From a checkpoint of a small transformer trained on Wikipedia.
Size: 15 layers, MLP 256 GELU.
Architecture: LayerNorm before each block, untied embeddings.
Training: a variant of Muon for these matrices, 115M tokens.
Each number is 500 + 50 x the weight over its row's rms, rounded and kept within 0 to 999. Layers, rows and columns count from 0. Numbers have three digits each. The size before them is the row's rms in percent of the matrix's.

# layer 3 MLP up, 256x64, rms 0.32, rows 78-127, columns 0-63
105:520532557461393462446541474456461473494531622501555531473480528544436473580481495497431460532491488509476606463458480506555452415508557396554423522469582515606578537486519518500563447524520534
079:452528548465482428421497535488505526542427483439545454486566508584538570432508487604505491487520509586403553367515517507547462555507449475594530471524493563579525552406509452512463489520561475
106:485428413467467497516502468488568526495540492586477569549563499538586497578505425518500416548640498496416532368440417478503535520603494485508551448498514483482445528449493502495544497495560473
094:502473510473597580464502512489532451511455497446451568443679548540466446486502478436501532468513527548502589512438525532529532505475474508492438433485544433506500452531505423446441617486564417
111:479517462534559502515539528550520498514542461568523512504535495467500585455392512478456446479523377596521498452545512477562514591426443449537589434458498499483503529598515446407553434429577486
085:424460574517462429521483473500585514544490504524541456559438525437573520656501497438432528544571557519500482460529520469510463449504475530538515563529501564519497608508503423375548520463425512
131:515531461464468516582437528550537525522555562522464565577556502492500648463434479513496521571574520472481472447454438525490482437503488483434476484550500537458506399447395537582437502535501389
084:509473583442564512591520520468526468442570491344398510524525529486441534533545566588544425594499506429496594488544484534484515487501521485447556401551525434437473502467514481489455504507476496
114:492484506421534499441444451625495540455568514514478490610572552657487528502449477468460461547471536489573466494503466414529492483517494557520511438501494561489533450480411412519534415475439504
112:466372476504588462418468524439430531528531511500501504530499519453436539471494470463391532476522472427558537495499441458551556545531451512532435491540524525432554587479518632512470433599521454
112:471499573484505439484457472472445553530553514563388524513528550437519488447588521490513534555473548455458451408481606483409462472524455517616508476449614503465447498488545448554553476590493506
084:544458464404493502507454504575526531479593520501491475497570486426561560372527535525472470517532529534383526525459476543451446492557449453489502502503546440419429497482533465606575539544446410
091:464416470523599533569451457506520565545550465524464557544502537569446448425462499591513512439495521514561505495461562552504469482512507437475436340435598530492589457468520502501511426519491534
097:573507411504427488540493562485526458464572464481435562464552417406486542493475510529497479519506387422461539548441522507446478567584493549516432425482466522389519483483533537526595530574447504
059:501482474518469567492543454517562495471494585481414606600509539541524455473582434517513423481478457470518499540582523535486500547454483508510336499514501609475528571495433483420474537571481470
118:461547448525525498558531505486511458504514532546489527489407480540600436547365512498477468583495428534547525433515562573550379505382497469520534553501529520467398487476516476503590434501500461
072:500489545444473522561500565489542506552402548523544495527489434480567465490441477497412512488509528451612564498489392547376488484600515534408551475405552482481445514481447517472525584478551488
070:402504556519520548495490589523533488462467476584435540499427517505478467527423476490378440468538495621535566461478515550407453436522506558443471504585540419565539524434458458488525512546470537
111:543503568521496419514571548480425485508490530502472467438575600462517511507458444549431386593493498410576484485535513430530532424585464489482538523439576519544532503475440559401433518509506510
100:423483435508582514504491499546475434447483534589378361526461505478410493496550613508488470514528549464460549465530489409470621439501507530487550531465456499517423493488477504427507545531510478
108:476528521449472449458598525462465487547450527447511529501528573352455565411514529528511489513581450446513535449496492506523496440606596573528507512566584529555413487548513462429545495531470525
104:447587473467394521502462495576490538499547467448378484507408524515475495513505519509464482472557544502529612495564496473453480540555484424405451495524583557582496411472440452484575491464538565
089:482475471556511521585485474529514611570499630502431586486520553527428458515388455510529503590518490485509561450462467503428489496475494535476540478475519397563429520481503424499416526408469477
096:491473563527584511447607484610518450554459499505511498523453558462538527535415492536408635481521460528587501513487550483597489472495464475520532488492486448407472435499493483496549419531427584
076:523488446484538542545527547583429547480485492516462518454445592505456393568463523552448432542498517516489560495507473389449479501525514417522453541449480504591506624442450443520559477461523396
089:532475544492471496484500469463467500588454525468487518557520494564401579493549505630464482543492493370464568431484521515525528456558487573415380456572592471490509461511551524508492521409490491
109:519461490479524537455507479480463495494484562597492585460481599429565472489399485451504509487536537524581613574534508439456551440566524487448491544443568413488487454478452505387495471455454577
077:604527528517505433505610522481488495466513511480557473450552537521394506490427510515484459520514487521335576458472501502545529532568559565470472464414501501451486577427456532536544468409503573
098:473425454539504537468462611535460558540524600520458435478461519459467514541379539437423516544571551526488515521470480561476581461453493567442443435520468420453456459482538538496505618515457520
104:586456516451481425527530453470525457454622461449499461494515520506445594480438554484585491466503469458489492557476497504541555461593489553484455424419475466372488484492538520467531610564433465
109:568537411525484539561474432510542434607512414449513538515488541479454539484455484482513487609519517563442619499519580479555461551504561492492433448503583415526469488506468437471542404503493438
121:500528527529500513503533582501376463504494478527502516435551490460454532574548467511464586555506520448440516427497588360418414434602495470519458524433559546414517571509505510520512507520483452
082:505441487446483535439489532466570482585443515529487595477606437484534573448459467536544414548536512459489531487473434529490472508497466440485425501497580545444515494544627436514435544556614481
102:459503462595534503583497475500526573452458507445450516533482563587551513548465385451506539502564442512389561480555499481501481572522489433482392468448430492504426546441509560506552538456563441
100:403533402539551533458535447513579543435425458455497445440511550525461598481495481535519494452606534586494562490520449434513545559559556451495540500520474550474485545438461511470560548483472383
105:494502487573497461530431546504540439508547461475561520559536433513518507473406515582435500488530476598480515397487552546567396563583517446511432478475616475436506471526473502515537551425576455
090:475545498440578481557505473447520428468611524423456515579558586535405522513545476525527424470574462461472512514458464552489499527437494518522506464480506493515478525539648395456420579530496497
101:471468469516445440576522439406448574516483363507491505483543472516526602605454486615450433504588506498470485458555509423549530524510538527521533505510503442447474543476498555454525473453579434
076:494508567499511478476484535484433492527508522489489518483455539586418500560516473573504507533513376498419649412482475485585485536538535590579545453585541457519458508444444458583473476462536451
101:403435471470548500512549445481598486519565472533490530501524492551508492518414587507583395505574501628495464535430501548510452458445445445527418455446551498506480458523560487475620496484493470
096:480466562539517498415386540490448539445549560490483420495467589493575490557467550519479543507446464530605474588505493464503505474459444523400482513463435541440410579435453489492587545515454522
100:502522439457480542513567492598438517508402575519442512542500498538499492483390486517454583451456553524590571494543424474473488603550495546519466498526535431571428483448528554534447576572459457
104:560481425583551538487509532473547484501488452469409547559535456479634555518495478525447474459502538442479582543518535548566492394547554438465484412479546483444506528476459442535480559507430613
100:461435564512483429504479448513470476457516467644430461477433511480378533472427525612511523518564446442521514465440570462459624487469484530545532503516548564468465534474527497523453460496483583
094:496460579580519505560597511502570584467524524464509487450524483478401557510526524408507502483500443536454473566568565406534481438470505508524471489383457479370474504457568429499551522532520549
104:462495514557555522424425501526446493430498555496525454504468561540540485592477460523490613463531475508481494451554533412507508531537438579524497530408499542552445544504494616426606514457551404
100:487555477487535461487393487503577510417513536517449476501523545551460524572496496550503382456397526568533518422567449408586549427529515526482483566490537530424524524483394538471569518486500562
112:446482554421551450435464415453476541550478424581468531508605493551548544458517585513527377554562495513456520510514421484547508541513475447539481469478427458516437523455436497555574547424540459
095:490511529564516534506458463330459534500490483469482495516482404419438573480404527549416414524498454443526567499490511468498505571544474521495405494558594448529562559565474500521505478565535511
104:481452523441514583555484543507516558554465462461447544509597510501523537405571485486519428490633476479504511492511465448462540484579425465504488475611493558534439514515510345576533468472494487
# layer 3 MLP down (transposed), 256x64, rms 0.077, rows 78-127, columns 0-63
101:557491510508412579541552476525459541431483532511567505464545465396468491491579489571429422421546459566565512451527511451504564538425461512441579494420448560511528545592488488464454500425457539
080:506475577633570463586418369521574443544439499493495437517490513487456521531454516516571447506526546447498501512465443468489607480542398517459471507461470507539512453492526564401531527544544499
097:516422456452472433509511533523478489573528494380489529444493512549499439496502571570515550499562513570574591514464475509439384604399532515513471448512519429450526478549463513557424528533561452
086:540563509374530417503489575518459509511490543539444443518406450483580508510520517611511469559516486479424525478444573497475475551511521467470568538470386510552555586457560484471501389481474540
116:594571502401530478421545481454529487451525542517517467501525428519459565478378569477515441558531547529536491560439392592508561516469444476549589534508479461480491547549514519487433411516442490
079:506473469488549451497561519539533455544458467480424483508493539436411493615486554499468551470624492474492443451487520418449476444495512443477588533559557516465526638593464541499415516497455463
126:392442454543465517406473541551465506406504534484533489521544506526422439495455468546486605525453466524546505589422460469498551524526443566564405546485495501473586551512516611426545490522480539
078:483476543473572453524427546514514563507475558417497599562397500452499440476498552487489510555442518517513461483561477404500424542540466497374576448551525509493471462577576511442476596487449460
123:495425464516590473544537496490583496519587509517468513500454512458473478444499492453442529539433532442520525511543570410553474462327492453464464432514506548594455549514539631493528497546528520
120:516419527503555540416467430569445473461452513448517525489525479486484571526454410519517485476497532625537456530578467446407439534501495496576432581512509452500527453567511590592437581467501491
105:486477489502536526437505452476481504456482475552477626501460469437539519613495500402538525456533516536531470433401570548493500473433555502591544542541452500600467519516531564507455475394403449
081:572556516556485460545434470485506470447505486499498486479388495563417466518577544440639468500487487551496575431529416541536494457540598488456540509479475486414431465531460535540588545559478446
098:545488423531529459629488448492509515478527514530416582507562580473424467465437484527423471568545461479542506457563466525481469491458502522548475392449596431495540487446452584505591525535566476
101:534526431439515575628439458602465546431506424419523538526547494536523477515479489472505530442452465530474458526536488392495561652505486506584477501551485563462418519462529438526492485504512494
060:541539553481543533429511472527483505487543421489476407517574522502491504485489541579377461553499479510495549552497517380442471455493497545566403494541448562492593585494399471428508558440540515
123:552523545525485487462523513514465405517488461477486527508539501556476420583457471491614485524521510621528459436483433581570526482531421446474429509583549482589508436396498562538525484448456435
069:507533492501539504475471475571579552559502505489457504517471410569514497372439394482544545481571510417478424523584509396444531492496537568494529462442541543429466439552536467559500482454585537
073:470507570497447558541503449403524463452591535502509483452555527467478469521524602527508515418582492474505536416539628505510543493505544469542442422410433558468478479480477475462554420575580514
121:442576473480475515506527510472417443498456514550469598543547540594536518475492445438480468428486449454541512389536455632457550499491541553460527457485495565506471594505575480495425463595457476
088:436523460482497437535487497555404515492583521554491484526549443444543476395462413475491483470466469492565505458456490495555463551450597578516422516485583522524469601482445611466534448552542566
119:531577440444430512389497500425547463465520488407530503444558463549547472516462491555508550590455476477484597488446566505509588529505437501496495424509460468547429504505553494459543599615493462
120:486525522565542482531515474508529465576461514575458474465425478414585558525447531606446453551445561498534516430449485413590488456495447566479470549488503496528538458525490491394562409475570577
092:462389508433400492464513615462577517437507473469495490524415550440465462553446488432513499533481452574591575563458518526481522556459477457500502550528485408573548533506566436541503524511433546
094:461506481466595465531488585426597530517638501546450440539504560531458494495486511502492537528486512475474445473493408539558541476567508464536496423510468589449467486413426383506555567481460530
074:490524452502544425438497425427502441487507559478514588472507487460570455507483518463352505460482500509552576490538502435563559489548439498491516520437559469521545530494575430430606430560575453
100:469562458432424518603488397446496542421555524450464474549445527486528521453501559543479526567494563456524507530543519484485527503425430563439468454493613545501512593525395458448494481595519494
115:537496496590425538444533528398563473434469519474476564450508461451501526494465505465590500417524542470466434516427446471525582455387474439446578483509471555563549531506597578486502535566507532
073:604427462404517495450509581514539499511493507555435434494486435577470436612460486528520478517401455514515493533461565554485565464467526531411463518565435553541555551426533460533512420465457527
098:466402446564443519578546441435503551477537552512458514520533558475464567493460477423476519515487440521522518538523466565519475530508495581508443416425529533455548468461431441500569565635399532
101:451408462601486507497461541536563488442600461468505551561473509498519477485410427562562507461436446529527569528573489541418461469497569506537520535516611438462496495559531505378460471448465507
101:556455486461434512612506506529485475511449495515526528527574523421502546534466452550473430475414531540481534566498576447447485547415522569451487482539529460492484430388447484482494534562632593
118:568502518478473598428599545571496535604518503474512564513477514412458459515570460464507488438431514444431499570487422453526534428458466467548555443524486424468592520559513502486503444432479580
078:511415471396534522476573501391503472547463486495501544530486471485584435550463577526592391515425510483518424506536416413447491435520484518506477498518537479536535509600483496582554560545528550
106:550477534545557470485537523431516486416519477555484515431508569461504521498493526412369519529594425535414495392505387533546508508496490532495436534524490480610508441480514578450520543504558560
097:481497542439462478536507519438555483445543562516544567410526498376498551528585435508576516433500544498516513494442553580482550545568431452469497495460472503582491470554480494398421391452466517
112:482565525516480446471413536549429524517470493527489610508454584385484516498522441528525578439497456545397597505503398516482515574502541468468519576460494488601517586523452458481471489470458457
090:487514480501570496450563538361469516586515480476454554529487437446504465478541491445556606495406506445509534429508504468464416491438506613565547540560488432558494498517537450617499493518506537
095:508609461472509503491527560586442559466524421502438499514434526453556495519496541537480418498505486589467464576580489512480477470546480544544630546433567483484437418498407571461456471443457472
078:614498613461479523462516472515554472502489591451437475492490471402481476487487480452544505395495463500559459650483552470540478506445487516450444568531551553465551512518496601430484498530570457
103:528504538527503507489498460465367534497519579458462398482534533569459486461533441520499600528422474480497558443542490507439484523587592459576525497572458561463483460489461444587508394549464556
101:509512407478530478591487555504548471452442449566482521547474534417561495536512441483524520446478381458550553585503540501472446506427611530480501493461592497480495534634436436455465487540507464
105:512520584510545554508453555536431503472466406558569371579515459423512491484478499433528563545472538551552503581531514503459479530422520432519528502485531395487427588484502502460404468578498481
108:444431493464409506539544491501543481447491547490594448533454547516582489498496384641632484535448522416584480506484539520487477485465522432466537419530451480468504540494557512479561478565491515
103:504557547603517394473479441444452469648488434561518511468516475490448524454444474573545500426555460539504518481496493496557548463515527480489507537571531532559551385465514509555420531428489422
097:450491575563512540548508554457557420469507560488460389555545477437504482568472576537446574463428527558515558482487514584511508461518547423552472528503468447498430436552519430486363488467498454
100:464494470411437536651462501523495490606477581475519437502443505521507583443539458471516440546527464500534465435523461544489488537405555477526534462523485526530559385466435518561448602529491491
103:540540562526470547538522429459516552437398511467532496483503450565530486551473540491565483567461568507545442462495494511427474473520396489466496527419435505487592432572447624491397548500572517
102:575570486582441495551450539496456463525509523531574433426523545457439512548462498503525469482502612517577443467380508560442439521510490486482521515525487549539548501446474526564426547404384462
102:611557573475521453466501498539489544497532468472479429470417476492446439531578516538522548431556489552568480478581570478502535455402554521494511450433434412614506527542424538537425536457506491
111:488560458609460532510565420537461536494415535522470604493471487554485458514448476522535548426436432516536501548589474562448545478473596524490480414433531544461535519390517526454456535533415503